Weights of a small GPT-style language model, trained from scratch on English Wikipedia.
Training: a variant of SOAP for these matrices, 4609 steps.
Each number is 500 + 50 x the weight over its row's rms, rounded and kept within 0 to 999. Layers, rows and columns count from 0. Numbers have three digits each. The size before them is the row's rms in percent of the matrix's.

# layer 6 MLP down (transposed), 512x128, rms 0.555, rows 302-507, columns 64-95
097:492537552466529453371464435590509524408484515437456523516366568533510462590454531560427563532575
102:643570557543453489487568500492498468431500560554512500523557441501538494494524493549458537453477
089:407486469586402389569511562450477472499478523588506503511476493447450511554589442495539502441528
092:541521550586521590484501531574551552398465444556476420458496495432579513497480498473464433582411
094:587467446479513435498487493464462487453553490556408587459538538526489495415460474437507449457440
111:456520437552505386493536496460497569517412557470449447529440544511487571439514582532513511535465
111:615469484488516452497507526445518480438466526497401495576612531519495395485471569511472564555408
097:610463497526488396583444465526550530454540521538530511564555435541469493473551505568452542473527
083:465475540501509470612538449516424469593520488517476408583591548459470500534515442465519606480501
087:586505478463479593521467486613631453482509492463565530542554484485551448498459465511422438477563
098:570503635461428403474493581494510493586508505456473489475451529520533446532625567522508491404492
111:498490491469568453522462497454502443512523507516482487427467460585433453455546535580522519476547
091:501479545418539538476379464498536459559475502389463544550489518423465456548461567526451441607531
103:529477507508561585401513447552500440469477468504625457530550413428541560546509575561589531427430
089:521446590492523501467512348465525597505470505515496492490599534506489593525477549472523467539451
089:511500506420425457517564547456522499489534448477489530458615604466478392449515452465506424555552
093:567469441548481524439515418565539404458450482412489440559527487482429482452475508638517494521480
107:516587538485501446567486468472623467382504541466522506501454496504563453542456550510495521443448
088:557565558533498407574514456534466516476596477480487470523618475407582477437562398514493511556506
079:514569478606383523480543616496508523538475540643496601525486510573402527487471530504534510509596
111:508581491508529495451592490496566426470484497500487463476475491445432473412473492496473510509482
105:498537478543462486549473504533494496435547488554605468502501484471468549498520461514435480380555
104:524488498588559503506479531558548561463541509476467508485544483515585492433477474530466515509432
103:511515393555508593528532483514496442482539530527497413473443492485435442510550552466559471471521
106:433509546461453509549511537542423522404479507562508562557540404610418484614569534536520457527509
097:488624524468420477535463476507519461522550491499590543509545451509465477524504546537546433534588
084:497517441521467525457474423525444522474503478497420461546402419425457533523571496534463532405454
118:462575472541453490481429444521479425439573351568556465559423405508476408555389479520417515451434
122:506567525412574526454552529578526520512518559495432551470563539482567471488530494515476513537434
100:558496487503470518526436516516593533467535523506453462540497455475594549429530531557536543481527
093:395468461604424549454558483466550535526531416498539408486464508548480537487400470434524483536564
104:494507489601416522485480438447486499509470419555372448496459470524499574623508477522556520513522
122:592548489458560520468592525550506471497533554449487518510503505458543531396575527514582534518406
104:511485481557445480461514420558508448517502503519424412567482486579439489470486550542599504435527
112:512581460562478444576539566397458445551557473458554439467411469489534382442516526503519475538496
097:532501508511616472516484520373530532423453504492412561379493495469494472425496577432518504468533
099:474556500480631523457529558497498552472514393411513558516466548383453500520546470471504524529484
103:470501538440439505511514456492521541422504443489496557558433504505506471543461572527561477588508
108:589407534519510506494530542560465582551478509524575481479447510384474429447453492534545356560538
103:462418467492433484546531473452483502369516566526477564539469463466496543576434547493412512509582
100:520394430543515549528535492565551447515493540511486375572445576503518437476530460504458493494519
094:477508564479390514568512536492547483560490578502414512458545499567453503450471472519431467504504
094:524431467572520530442486434528527526433506602499467567592526520474470522495510582518485550448489
100:421507479501475554487441392491458555510519501491524537490468480447523496498550566503600511544555
105:498523415503606453601478530556442436438548494592433537443535493516480508476482523417396555516448
096:489556440456466483576482482472612489508586460520481493519588440559456475546466512489470575406544
098:576454538461372443468403555490549505516545369511601502478555436564474430510546506545559487406427
104:390478559439485532509482421360595473618531513566565500503514439504485442500457526497502517392489
089:584584510492464519474456484516519429536402497569438466443567543462438503569500526540544588458537
107:533539457558531431508485460430502479516602393504566519566483369556463518481350466521519523455528
085:474496571499462516582499526547442418421521519498478512474419437464555527531380408480615539536467
094:595503516511522461417593482473556500480525481474476507401606531527461424377471457475571499463563
118:365503509526479508517387540511484483526504588561534439532553496547486480555428486440502494514511
097:481531495430490369484502553611476477452569506582503524551549617502504471431463494575533511519464
098:469513499520587501594521472484451465559487551539440458474535466556493481454471488520398462399529
108:489569532441475402475525595487439562386571574456531519489436465545509490442522476577476532495524
098:413464518493509515531533498556519564512530521537449539450462530547418418490509489490553555569533
096:491451468436453467519528557539463552434465436499448544469455495454477495369583553475563534569508
092:508423577484384459448512449513474429484519513613513494506541490452485506516491523561432474503543
101:495510465530524567570462527521525416484493441602448568407514430529535531481502511523383535633503
098:521560448427551429501461545437516459577578543480491480459564460425484447533487476501487565495478
090:436558569538461512442514534448453438445471474504454450544547453588512425501511554532546494567527
094:479388411586406592488502429512484506477483479499495469538444482530518587571426474534413467525512
091:523535488523329495479442529537575545420522520509539491556456542514542515522503475516499431510476
106:489538443505567559396551470510453564367471512483540414530538492409551496612464488469478495570446
104:445514460487481458427513502553536511533517550564516487511542472547472496534537594458517479543506
105:473484435538512607478424521567485540469531519510490492530548601508543585505537469566523510506479
101:479529532482521561527584526552553515469513539483443592503553501475470497600557405500471502564501
091:594469428404456522490513505483552527447549451601517485498495412557515645500515597494524454545542
100:421510473550490459493540518508461459526462448539430420500514426510527512555538502393496485482487
100:480530441510482589497598464563505502536508578500471498505505506554563490523551505508524461500475
100:495507507510509436479497461443554480459467452472585562519506434550430527467459553481408563455455
092:456469533578521483474564574445455583478502523572474570539595510526507494443480563562574437453475
100:498503459547513505565442457494467562593563535490527506472469467507604401522567501551488437515507
107:562531537477501496438510494514590544489532418459447450470600479570494509437462439508533503601479
100:500531526502527432556420527517468451565454435484421412549500596547536431472446532480512536419496
104:522471465567562553537504495469586481526464575508504555504537533654415421557434564528478437486491
101:546513547523556453406442559572558428454463574481487492489506526518555477556433512576468483457522
094:579537559560433484475496503502505529526562415480561459546489586487575432491511483538490557482507
088:502473489530435431573523448567598485448533456594382494517577534565494502488498484602432499524499
086:557570417529525507534432520499498433420426601490469415497561565538477501483465431517478453585512
099:492526514496465523498445510436537470500536405438490485555573567447536475530582564482524495608487
111:561551397497411508499513626511529438556483486418501495515491479555523535466520425409409515468590
102:624458462477661411449510464483573515508513538515525561500503456536475503549584512438447522510503
097:486505600531533374472462447511447487500520533481443495514423606502554443494589550500554531495453
091:544567485402496439492545482487570431444507556505441457479457507532528535506495565422545494530530
105:562499454444554525516497539516487453508543449626455488518493463523497492428595504567556506590478
131:476405519472424558510493575414481474485527620512508508545445516442584472554492471525467529532473
100:499492538492577460567507570582485576422520488461480503537517581497509470507450388476472482459415
112:507554492470611533465579438517464497494515554511486516500514454549484578576565580555484511506492
121:531467547456539498507535544511495517579532457532623552483468525420574563434516490471462471406502
090:470451522514444479564570496507540497621582534490482479530408452470453502433529469468434496556529
098:426462439522504505508510454566526458533651413441465499495384484517491565451544463488492527480482
091:537421555533499443542454484490485496568513468530450517460495508549514457471530438510537459475560
103:480580509504509459530462435468409550576489475616591426553525512603454518468454374466504480494563
095:539484572445561462448418460539557497479534396522532556514564477447476491404588532533491466581542
089:467407447538423535501512552486514450477480466540465485460475554508568455589471425467514509603466
101:527501572499421526545561431485532476510501525567512544527429550466450538556514457534571468446434
101:533566464510413532481560510562483473522458510559470493580573558615449507408487452392446467443517
093:426496517515616496500412436512520524531436510519511491446495524495530415455446400482549510419544
098:589472546457455552471649540510513481489473452517461469506437419482474503546465500524529433485421
096:445536482534482473573474555526515555469472503450331548510457467413512490430495448513481503568485
094:579464498462503489536564501505490539481500467566440544447478538502359616473578537474481579531400
115:494546483391580507448409473475428549434445576507580603546494490455501540420495552491446446490417
116:491471567483496571553511552528530453521516542537518615521525458486507482501484501424461485485508
094:510528518462545506529504476473432432470445556448459522441525507458408405416562514454474492454401
105:528541582501473486534476406469575560469480570579517477531533598503515532435539513526497411528443
106:511489449552519509527539476524458488423522634514522473494629421558495520481607556514479441492413
109:568517527489485521573403523577538567523569448456514551535448437447546577463531448523478411502400
097:565513513428588600550483511487477430474499496520513442436494462451514429408521484416488431488369
097:590455556432505384466436508516466511439511566462513519420492507446482509443547510449432476585488
102:531448512516369576541474608514466440515467516503582462516525481479569393493481504420547493511455
096:534435555449496493431463513503516348526543466539540441504458482442500548481511551493479445462538
103:430479477498397470510504447460390518560552532537427536549560517396574596507432525486515471521464
090:459421507480550458508452505590526421464476463518470547493562601452554430491527492545560409367507
087:490523492560416454457522561523445489424473363531491476507507501438471542549453532564465446480508
098:513471541552509528514435444445433430521565591591507494403409499517533520492528585527502500506422
089:523363494529478502495502435511431527474397463473549447488505586459486537578589546475492530455545
098:551521531555533411542547505484574465539477528499471500511586446461492489467554472508552449522534
112:505470458480413451528525465417536429443525543469559492555538498445490592541534477526464566549526
104:474456502443403534479430502543429495472454560482470538385526501486470489506440500499521514571506
102:411541437482520479504382437485501481574542508549484435534538539623526546428493468434594428565550
108:388543461562464466535497509491517541441466520533538488503567382526484543472517491474486502506541
091:493559589393486530546457506523554515580498603554610464587384449374488538460445528438499549431429
085:412477482460480472494567454508408558567460446505444461545520562567471589518499534433603516523592
099:520574449486537457438462519449428478553535603459497515543420506417481411574491498539441491435563
142:436559496542359475548525490552474444525523509457406484470536567378517478532445497430467510500496
101:536548425568515433598520404508408531522476482436542515443475430526470412489395493486509521524481
103:436487497591468547514524566426428576564507437493443434478426520532489526414453391501564505533426
106:468495484544499472497478503397507476527588501464570514402458500490486628513514651498595473557497
090:573504513441496515402471539506511525491518590456483472531494537483488459439551545446506577525562
096:536470614456514429483477584477445396436575517484545488510508479466491477459532577472482569441504
108:470515556467574367454555500495506492365494543481550471460414552422493529536554448428543468503476
104:544499508516475453496572517531532502439391430408544471466447493484531646479492328535474438503432
095:397466586507592454452440448584560530479475468407460530454519500421530493534539492536426532474476
106:436441512524557429426431546427428580566527441489486569527548528434556463498464426541533446610556
116:524454523499549551526529583416464511560496512505520453495533493465474550539577430538474567504592
104:479454515491460512428415474520494564538446536501542552473431454487464539461546469401539488487576
110:354524397555428444555506545552476530492487512512462523451545497484492501498451455497485424564529
092:464527512479309421512520547551452460513547421462466519540519416511571478491441422470453494519489
101:483470479448440459525535450474576496526554532514416490466457375485425519470558504477508517528483
099:528510441531420499582516446498432509525526563459566484480467566533432608561565528544427457477526
083:391533517551407507562480451413444543459486429413443522508499438498553398514576442537501447508560
106:516547496569534490524631514523547457462534556494470421393529522453459516530517497447521505493441
088:506552531522484404516529529541560466462548582593403584481460475573537510461504452500460584520569
100:454473577452519548529510485553431500481558477469475544586477502447523473487484585548575527398506
092:530491474528460414568508598585493374491545528455490380545546469504459544535549497492468486542512
113:476456397526528522482515498531486419479510543437505430580470495576488487453404447477538429537528
087:610499447451465530513495483524527412470533506523443545378655573449460466541563468573552546463478
102:518538657496464486499420504498505509494560490455437470590518517497423478520552646526463417455479
080:476511616593589511538547573515462593498527486511534541474512533496559575505502452562489453528469
106:547501463546521413450541460540541482490500491446405622601411451425524572537380535518509484385479
091:525546513455529614549465489482411525591502470515455499554581523456502507497536468540498569544506
093:546488502452512477512484532512402533592486518470526448441530501510494589569605450503555443493497
104:527562531384524516493518521427541516408443632527457474518448511442504512484435444555487548514546
102:579476510454562528548501524421421565463589545599480492549568461504448397486495468522549492525502
113:468544635431392496414549524536470499498461533518495498563444570464535490513540418579550500534556
095:499503360451414503528604456467514571440527551498414481611501529468585481476521502612546469550566
115:584471456575459577488461460499497513473517464518553509565474446501518564437439537493554478485448
109:467452449480417579487414423512560573426509490381478540516431497589449438526530494493515526369373
125:513530515529494552549544468482511456483560595458517432479495501492514450529477480492502564536641
109:448414492434460516469582513560438545557507521504484416449575618500511462535442415576593493513533
118:506550509543505568527566504455497526600488509435576540479541499531472498517468424439481562531401
092:371481509552469465521547410490519478490487489580386582439429516408522508518476519522539561462497
106:541446510475459432487495523563572505503478533443443486502511528507503569440491565526558467450530
099:501490600573459463536425448554430428552566475535510420557450506531488498506467549511434410478558
090:510528518441419488554516531495500428528559477568468457476557644477380519533412454469473518441541
108:554520575535514456507585460468500516530459569535519577452481529538393433485571576455547542495517
095:536462443494595578523529510492545556478554532485464509507536490522496427537489581517495451476491
103:575506432484475499514466444550543473460576495467533488458507495546458571583532459505433469435485
092:465535517507531492474535530560451548436517570625501451543480577443556595610483467384502561530468
099:505514404536462476435470535497552542435503565497464542538461449509501516436455510560475487518441
096:528616483567398479463488530489505475514556519550545434463450506547421460497544517444516554494483
102:564458449550510523545514524464576448490565396464484524454535447529465478487534503555489545520562
110:566548503488499535550525478585486504587443457481458483615455483589427551559441559514476546535473
094:538589541563449440540464446442491445406520442391513433538487558521532434552488435459503534496497
100:462399467485500458486406406526460527447510463600486522484460432398522572511575503480491471453403
111:455500507518465505616474543472493489607531492540477507520506378487600518443475503492447473358487
096:511452514618420427512634492392498496513548512526586402481510538528393474449540489419598487524586
092:550518519556440538582575461496540526451520468503554444610580513521509519600554556473398506553475
095:529506505626404508547466511597423457575474515505501560489527556511557539475472497573503483535463
129:456529549564379432485529469484456515530522547435467495545473485391589445533523557461479474538469
115:535548461569522511496338464505513429523533431439517555578544428465407432532511500382512524595502
101:486516521496512505507375483460494505530416416518470555456594518524459532502446493520443520499480
092:552506498525581501552515553539607572515469431472499515533500490511495441465466486470514478423466
103:503548469464531468455542553505481505467538560507525511433508489542459443566497456475379497472470
099:486538450473513476501439587633396516447555526580615446545408485523551426539463438559474464459542
104:516490511490529453457500515401577472487543433447455426549510448502382485532450479555451528464544
102:446579578537497517611440557566439490465410503524491481606442460510539559599540525469574485576486
101:468409539482530477428481453506476533562558494508462530424467456542432486487479485501520489469490
111:503473511457532554549503552518503570464393479474432507475467529524568559512557471573416576523444
103:407506513528384495478505505391470482447459497499429568524482493475544551486486415439585454477536
105:528484544492561507498466576535414565450455508553435417528438407517478509533554468510505533607442
093:569510529427446492522416419408536611549464464529447490557547507536560470515482536483531494495539
099:431476500492395485633621480429551467495521506558502421455553503518439422532549550483425468509539
090:499554512569428512560482461448513455407439510543460589579489605548480409510457474575467519406598
111:452476497435521525594478520648474435486562499557551521489618502521510464420497493378429488487510
092:461545484482435505522505493596492540534583482494447474456526495410418508531511505518481542548520
100:495430513523463435500504597433542475473506475503483485505504545432475521396587503406514470529552
105:411509506457427457472460471468457492547438420531531543451422476507476509548425494430526551491523
103:550487561515485504429447538465457515494520484431598526505584473456419460460449414468394473532469
104:496446468549504496564414439513521411455472511506568433446484459520445422419449533432443512496539
111:439565468525469500510502557532496469572387525538562506462503493549562582453439480488482539478476
101:583472541510433528610368405472454465507479457534475476514566434521473617484474524508425552520500
092:461527441560381502459464506422479541483527486494457537542560435405486500504493536508521595410551
104:455511572438496583453509449396443435554521518608543502538535425622459528594484444494443550484432
# layer 6 MLP up, 512x128, rms 0.55, rows 303-507, columns 64-95
106:554500536464481449435538412528468493433447476500497596543584517470529519458422587518520482509477
105:549559556487453550428452516589538523569541501500436477456499605505584441403489551496442491526489
097:513519529481461530490526592479534504508359461463424488477515507499482434517449471472495417511545
091:366523513557541541482509431546446531555585475491539458475500447468572517511559534512483458477479
105:548528521505481544547548573493503478517522496341484477422487436412538450455518482394558474477559
098:557465515507485469485487448478480449500418559487515521508517570490475560441465475557513526446522
101:470538479505525491504574576535450514517514497619508502564469493412461560532523443503452436473448
097:498497485491544527448367531384537470414552498501475551477489479470395588402567493553428492516474
096:437494505393521398380601469465564490499473530453464590490464564568533507484503533489536542532526
098:579566484429497558483534460547497604497449438473576521496492535495415563564548500546512497576542
098:422473583509562443494505471531456477580498566433516438581511546511481486607485515454412519567538
099:558525414600423537530488478576451581329522538585452470464478574500601532498440487452502672557539
106:503466449488426456511519526521526543516558449506395554466518571567543378489560457401538563516505
096:431550435438428558585535519445480514546492503384526504553467494441515392527507326457495473522531
096:486506570506433513494563464536530511494475516503591535421558478497485477558493549415431491554492
102:454485578482539524583466541512575550502506493512503532418458467504501444563437508477536577529565
092:431559506464557494619398493446554477446480536461638473480498413531432484515503442556566556536532
100:511428519550399453516490551453459549521454537475559521521457459436481424457494506497489498605567
092:423461479486568502542579477560393423440491473497496603411493533398532464472495484470444444501526
104:473319456481373510582538462561536517506580430524505479482487515546529547416458530434546479519511
107:484519536543474512491475391474526423537474467446532569498435553553420531587419485482563597567540
095:362458514571441533409491493522460545503406544495455509460538505533443549450522493427415511589624
102:535451510499481539513511481432489527405560480444508482383477457517534545489553511441548513482478
102:582469566496538540439445454510489589494479572436602549457507489503424523605444466544444472395541
103:459530492454442527497572548485444571557599540529556495473449449454593476584458435444475530550451
097:501433441485391421560456560432492422497424459453481578521501505467466535465423495396558546522500
105:542519527498501533468564433541475506527565434428436530535504450529424496543543481559526512548482
129:467518531486427487558492504440526467456513537543560505466449598469450431438459480421554565481422
092:420400447559478501510492538443477471528506478471486517498439422500629487452451510442547491591469
096:505517539484503606424523473538533483474516429475515537497467526523537540444529536453555516455432
102:474452474446539485490373550447541531497470535544576528473512461466484539541519537501434541454459
103:505545502620489494476413534456507433500406525472480430578514539498474452508428556555453504470516
100:459541484555557455570479499556480528527532561529567440524598488460449563469510428560453394617554
107:492535483527528568504533516450430593451508452575525558430508490507515457444534472463562524536564
105:441454565550553492573533476506511481482380470560510429462522527538502573536452471526430598501572
092:492446536528554514479519429419532558615492574421451487478497448388525419530494505480484444505457
099:556487486510504563531421476442529566456600523549526506495515544506555502378572507518437583517428
088:561471501410566452539572578542515534570610519504360566518447550438497536495497555478450605492477
086:544518534529493651482473495441460465371485467456414539519510544605505444516443562525502444436485
095:498539617524514508454555441508448591423480529578498483509560479395509463490532468464478421485510
095:473489438490484566517448474492532597421508407502594479520498496396524469441461511507596486541440
095:536592491487423509504531521475591447449483511346419508433510491446519502514558498500537520451546
104:426498586451456576532528469516521643481489478523551483490417594459478563429433518465485439492440
098:492393460437465459495499577389467502537506561336479488445496535509471450513424534520486463470546
093:517468498549503532481499482604390503437563479427542435523545491425614512530416443586547444483468
097:519435566586378484608424467387486495544432566434431514487483564500522434476394438539604572567508
104:525519507433509437447533484526534549496439517450488451509491573512515516414586410420564496451520
086:461458496529465491546528478452554541537590563423547501507472483461635550513506490518553489524552
097:469524517456420499488533601485530506495360584558498478411489590490582517518531580417576426487458
092:500458533524419508473484562419554498458463442551478558444504511494486500499583536535510604490418
091:487398460529478620442481530449485495585509636597488554552474431416542463531533490528469459575555
108:514536551503490550538421507430505534441490551554503446503564540526521480498420447550457474482507
093:598571513505573488515413500512465519497523466521539469404485582556537536522549494420476522514450
097:518525447519447537526512492508444511479477513525527535453517445548514463455517513407576571582533
105:486493522514547491489427441520459498493505524474522417575543426539567434538523615520567499635560
100:539497491631488530512541532512580548477489544524492413489402587428444530423456515546472460566467
091:507470567465584483566524534508420506483544474578486583576569456529498472510439473499468474557530
097:535528631508373536487452482488542497523515482539559462456395461510510523492521565442476533541474
106:494569446498520576491473435513459523524442522526527494558522463534451528491562476531609420457496
101:518468593539499529550416597508500472553494476398458465444486658482562530453517465544534510512473
104:490507378490466525521415492577588487458552565500563480506573546493466428451509453455445591413483
101:484578645485430460493497545526481448451444538532438579494487534524455529453571522520536501535481
097:553400508470473435531532487507512514524391535509470509586537464504585518470439579490489590602515
108:542545520536522529405623543471458525448374546466557479440567590453508489515498589601425515580556
100:585370575615596443476479387445456491437509573537516523421542488476539526480444441499516537471452
103:434528512486437481495450448493478532533432545504536554537520522555500480488504535503514451510408
100:549493579558573587528451589497529570481594423444553445452544478496535475519409446452526484532479
099:519556495633407446517554474517388418575442508439536473452518505478530515470543465493539540560528
099:545477433454513426601478639469410525549506558456524527440503573592470529499454553519468521534456
109:600471491409498472490485557551463517450454406464521483529502443554483466458480518457526525489606
098:525511489470458535531531560476520467528472535458488553556505492489575467476518436470463537406505
097:408537488489527464441451548466492483517489430477501501464560401523429456456516502498631496615472
092:548383498476509421491554595479458550476586495477444492559532540521499423543440485523505392551463
094:510458655545446602527413483607491544508583534448521521490475468491449515491425489541519364551589
106:434429503623492455493556423462583510529450577470502385503461418589527518458566468510556513568440
096:529514525550521663530487415421491461548498563433553498471481492439530439485518626538499456549418
091:516493477490480508388459478570482514451463451482525467607501463497365522501457497519416514533529
109:448520470453444542441446554606468481520479480476489473471520459548574472472512466489504482580502
093:486552557400497443510556371480472550462472572449510468541425482541456476459577572480539540500553
092:570421452454547412454555494614509475603514463502462526537492516420572503490629419458464557440462
101:480458405542581507477530554540523557442464445439504442473529468500448540531525627551501501473540
109:536456522475496466530458522457537470622540516412413506510409510514451593522547447507618505477562
090:417491467468485462537509523406495490528497532546547614417482496527465484537462539477504466543614
098:436489514442627471535474491422448491448453537493498547516566510398474519531550519436507471456396
100:533463518571569522543509489498370480540477497454431620467501522543531508500488449486473480504536
097:575555513465440539438460574434394513603467537539432503627584471447554552530484599509484536627518
108:594456504451467491528527462452523540425480495494492441546634618463571603461473474527440489558448
092:563425489497447578451417424483499587456444469545388458513449506532458462405503569476537464548472
100:476432466530424533487535475551463483446434594491424598580446492521574483477473517485471528545512
106:472521415508468459507455510570467509503482515482419543564561438466524453514435465543513443511553
093:563486547503516529445512536438450459397494467531552528402509497511414626507484495633518423454495
096:561496419459401509491498548573410531518455544447530471474501424622432495490489496508502617602524
100:414382427413400468487580521473499544480482493539516528519579497495524521470454524518507474522475
100:490434528489453561363401534475510491486432541452354540454590490524526443466509467507561572461514
104:545477457541489565514575576545519482546564580435501489489460497471456495482462543435573540486428
098:541518507567508464433481520586463510499359518550594456498520578464408462461446482489513593475513
097:474385590568564516511532562634539468473563502516456609490467497439494468496507487434487466490419
098:464473623416502525442492477460528607568500487515527451544512544599564484526440475491542537435607
099:481554529474451484530582545505419523479451528535519522520409456491471521569493488548545455583546
096:563432454460561566458445467549553483542439520452582540481566567448538469456509429547484531559424
099:503527400475444485473609562472334563545540464389587485526502544444541440454501475483451571556493
098:540568499525599523453472498545480532579526490485512475599475603529549466528448475579572512512507
099:388505551508576466500475553557475496482539570476476521408433504481630550547455392514536515397506
108:493510569465539561488488472531397514525507500503521609528501542509517498488499508557542426588452
097:467498524466477566503450524458457532451504574511575493513430430511495400493544422398437508478541
098:454572526470579482521503416533567564484468541537418505585419501517440472499518462510507537555354
100:538508542514474624494454444450511560521560521476468491455538540451454517521546493569515530454521
106:473590508466605559550512528472511454495484533455524568523517528471578514496450565497465502395485
090:495477519396440503503511460523508457552495583492450588489471550572499537568480518541491431487511
091:422560616531562510508531541446440504377484457579548505530496405488549566505447447476482376463471
098:515475493509518437530384521451495535504460608469443446453515540443538432507520475491438596506418
100:419543598436503431531479466538447499507498442500515483523426468543516555476441471489557486478551
096:523470476527586512564444480456560515496488481503541463497510482541482531530538445545430562442503
092:459455511418338512540496552452464492549430538556472481519396550604479603480426501475493513517517
097:529479498461541418452424480496511504435539468512482522577393487467547506438442522425465588471473
100:515455478398584491509575471497488536501430433492567467574563587568531449482485505458471529461528
100:555530462584486544402409524489569488433459509490454456515489489530592476493531566474513547513488
093:437464595616446508472540553475473502529487463474470465498490516559523504596507437505446422556384
104:511482486529585613506512488571503530426465525511561493478532497492472524473553506568463475556534
108:543459535438532506576388480583569482508547393563492383513516486501522425580511425455564498500522
101:552533543505462464443511388588531465471448545511403529576484523475485421505530573474612503502493
100:503523508550552567544524578543495568453539592551485483539488564457561535497408541489527467425511
097:464566499486528427454522512445536560460544446584475421433540536527502536501477471447449550534572
099:522555560493542456533494433571590473458573489539472492460563511454592484456461462523505453567492
099:500554520445530452513544507473407443492467400438433461488471593462494453535510482504462467514499
138:426586459495417532353486547456423534560578484410501460499429487448507431438546511500522534549528
097:561552504460442526373503575497445500493509521554478448553401532442545535494528539396383535449478
102:342453594513403511452506523520394639501450452457541507549508564537572543474429458491491476449562
103:526482416524449428567488496491617566496502549541542503479476464533523628498514517473516516484435
090:462454553448473403516549530501509548494322454449448456522414440523512566585537509474556468508460
098:555528522502575523563562536529516506493508514434467506449522572480519499472585533521446542426442
106:393441560348431424501474508410510494509573507547498510503426592523514472527506471609497501515494
101:582483540595512434450492521322493488484541538463494491603452512508534532472473485559539538515522
094:589463427545421532530463489500418491499532442494565514458497621487518455526515436490571522526501
102:548530579451507482448482489478507501459537528514509563571517475468571519454606507517397528443437
105:507503548455569466458474517518471488497474459496462512439502478511391573437560513462531457458443
104:423424473471544473469462498457585445526487533473524452523475468336520554568437506506470569519501
105:513507480458492516521542477455492601477559530549528473495493497509537574474486597493442523464471
099:450540446484503560479450526520456506479550613489542520449488477413535440479558560528489493478411
097:462442421534466493476449464506527459493508543468528524586550505465480422467569599421588506530470
100:471547447496505514523594553585529559381463554493519540536612503487580535522421494480471515546469
098:482513502526477451448478541486573555477500483498510448520569485503512546561351500662567511447470
103:465489567541516516529492538583458538500516564518582447491455551506439590566401436483473443520471
091:528504503498444533494421513557517462481524520522435569529573537590534506417444534501481491518426
096:589529453534488523515512484538579470445547525526552415436634487545525519501461428479600450490480
091:562401464486449531451422495447478538556541416534504516537567544559418465504389536564430525600477
103:449543463577502537430514486522455526541447477553538479412467603429536476437507504492440552517477
101:489539452416456463474478523508419505524462482537500509596438451514575487463461510497526556558538
094:494490491518455548510524533470463565604409514543466488522513474543445492525584517582554495497393
095:503452439496456510434403510509582461535448510466449509511474484556497521489521516446541609472604
100:443482463457566500553478487475449485597471495538595541424530448608536540472608430472419562469514
093:405472465491460535598454365520498518523475469629486494544444444394423466488582669545552600559530
095:542474453492407434509443470498506510469440568520393548516544446510608461513509579436500492580542
101:512504442485508527491515531439449547428499569519480464553611463477545523448505467521578433510417
104:463538455586506527576483494525441445588409498393459541437432559481545494410504502526534484539551
103:446487433461489620520454589456535541549482589546520495438544475477459527451522461578475557560464
096:425514541517525439476522443551497431517472458498553559537547523435626497485425488496516508393438
109:555466532523552488612430417541465539469483453488486520438490412525504462492516558557566470459523
098:442520471448496494419478569545529493470511567491424482586429560479508517553506527482466492475433
103:510535476550474464528475462491538475477615534521452476534513559525608484474502465498576451553484
103:572466470442519521512585475492517455558501457508463592555473510389598500494490488438618472605457
122:498570467402605580502441655476422546426487450535473523527484537520489542443486566472473528557578
097:535456570502499507343571469475570443473587407479487492500510533532469509478484477447423520508404
087:513575448482448452468517448416463413526446535493431500528454487411406521449482429589526521596503
116:533507496390463605527596557523597468488437492494475477533523517520592502400478506459596591538426
096:504526479476458448593397498565543481504393536574475515549471512463549440499592470516477483589473
108:427394591545497577561469432487567478539449474465501586410421494377493516507526498538513436525438
103:536488470480476432498499580540507520529557477484455495493480546527470444502530537484525541386498
098:511459521444526508429533462566543466504407550452409510536590454605513540606557591437524421490466
092:490540462488413519434593529439443465559505485505478468524568531435509529590439547503510468477523
099:476523594518517416477540497528476578490555413466451518508559409550453640455565447489521482508479
098:441472467407468485601512569533458524516517582451538565514390519498549463501474506445547404511591
107:575469468515610539413487541492557384471479530468516468454540423421505390577499531530489492581520
107:526520532522591473553493479490399472574468470535526576570468495489536562623461488498492408568492
093:621479498531468524520538541496480595486522496430556425513466512540526510505446489548473517498559
098:434484481505454509472507523462436462475515442453489518509506515513543477559538483491466525476473
104:468493563492483529554498479531461515501423530521427539511500557538536445470482460545515545583541
094:496534426478441572475487610459488582535486486418448540435534451433517504539510538523452480540518
093:491469473499369511506478471480533611501462473460458511531505433485353489510474549470466421545455
105:536535444485527541564567576533507528441530438464504504469495457495519484506548514480544520501558
127:442538464516395526414477547510420558569581526493481427454463498435524554433498539493501482495461
104:543454551516560492505483530514504454581577553525541491549560510541544577476456383491463463501454
097:530450601545483473475524503472437499449589535460466389563519564577499536444489403412526445577511
092:578457558465464522447538549447450513468438493581596513476527506560552481462410505433542492561380
102:536469525512436579368476438523522484478589450405499405432469498523455571496449494413487507541501
111:538440428565402526511567498508575599514404505542427496473509515527552483448446594419495456624458
095:525472516476416562474516524512541510485543491531421535452479507438467469547542548539548546388579
102:562473519382621443490432601469537481570493532522499550467499510536431540499478457521507465517599
101:494503474549449468517476576524448584419531506450577464567504446524588494530427530564437442525499
098:533488528501551455462472493512539575405489481447519533587450522480447517470567414567539561556493
101:477479510533530522455479494545421446503490513506552504422462514548536467482574563512414496551485
104:457465486531526441521556436586591620534444495512410548543552477482507474493506469502489458493544
098:407474481529464495521476535556536574603583459454435451513488533565473518455532549495428500475488
099:427513513521481534571456462478410497485502475463487503389468547502439460528404645488557538560529
108:541473476478489557500407504524502526477552464474521497493438551367573408565416444490439469605487
093:531544539593476498587563579547513471450468509490522568551510548486611517450620479559515507593478
098:556521490465468534499440522511554507502509403569514543475477551478497485408436613482515556616520
107:498553434478489583486428529558517534325562540461482542568573507383555459437592490447546531517416
104:446498514456522547504524488436501591424500503495500544496514511486461477446542443513545487595529
102:486503515538513492590445498459508422482567484654525455581375569504493459519524463563558541585470
124:460494514476486521453513535524430524542473421471565444497488556505548481458545474414565527466509
095:498468442546604580432447381550460513471486513412515508489542505403536513509503518561567517569484
098:534524516520525455501585520496523554444456453488592493453533544452534424522481649401499582524610
088:537505543581496471522410552516510499554524501519468449499463506450509527502398499479435595567440
102:518506500461443568541449521468532649512509541473487481498557597551549463543504421542390514538461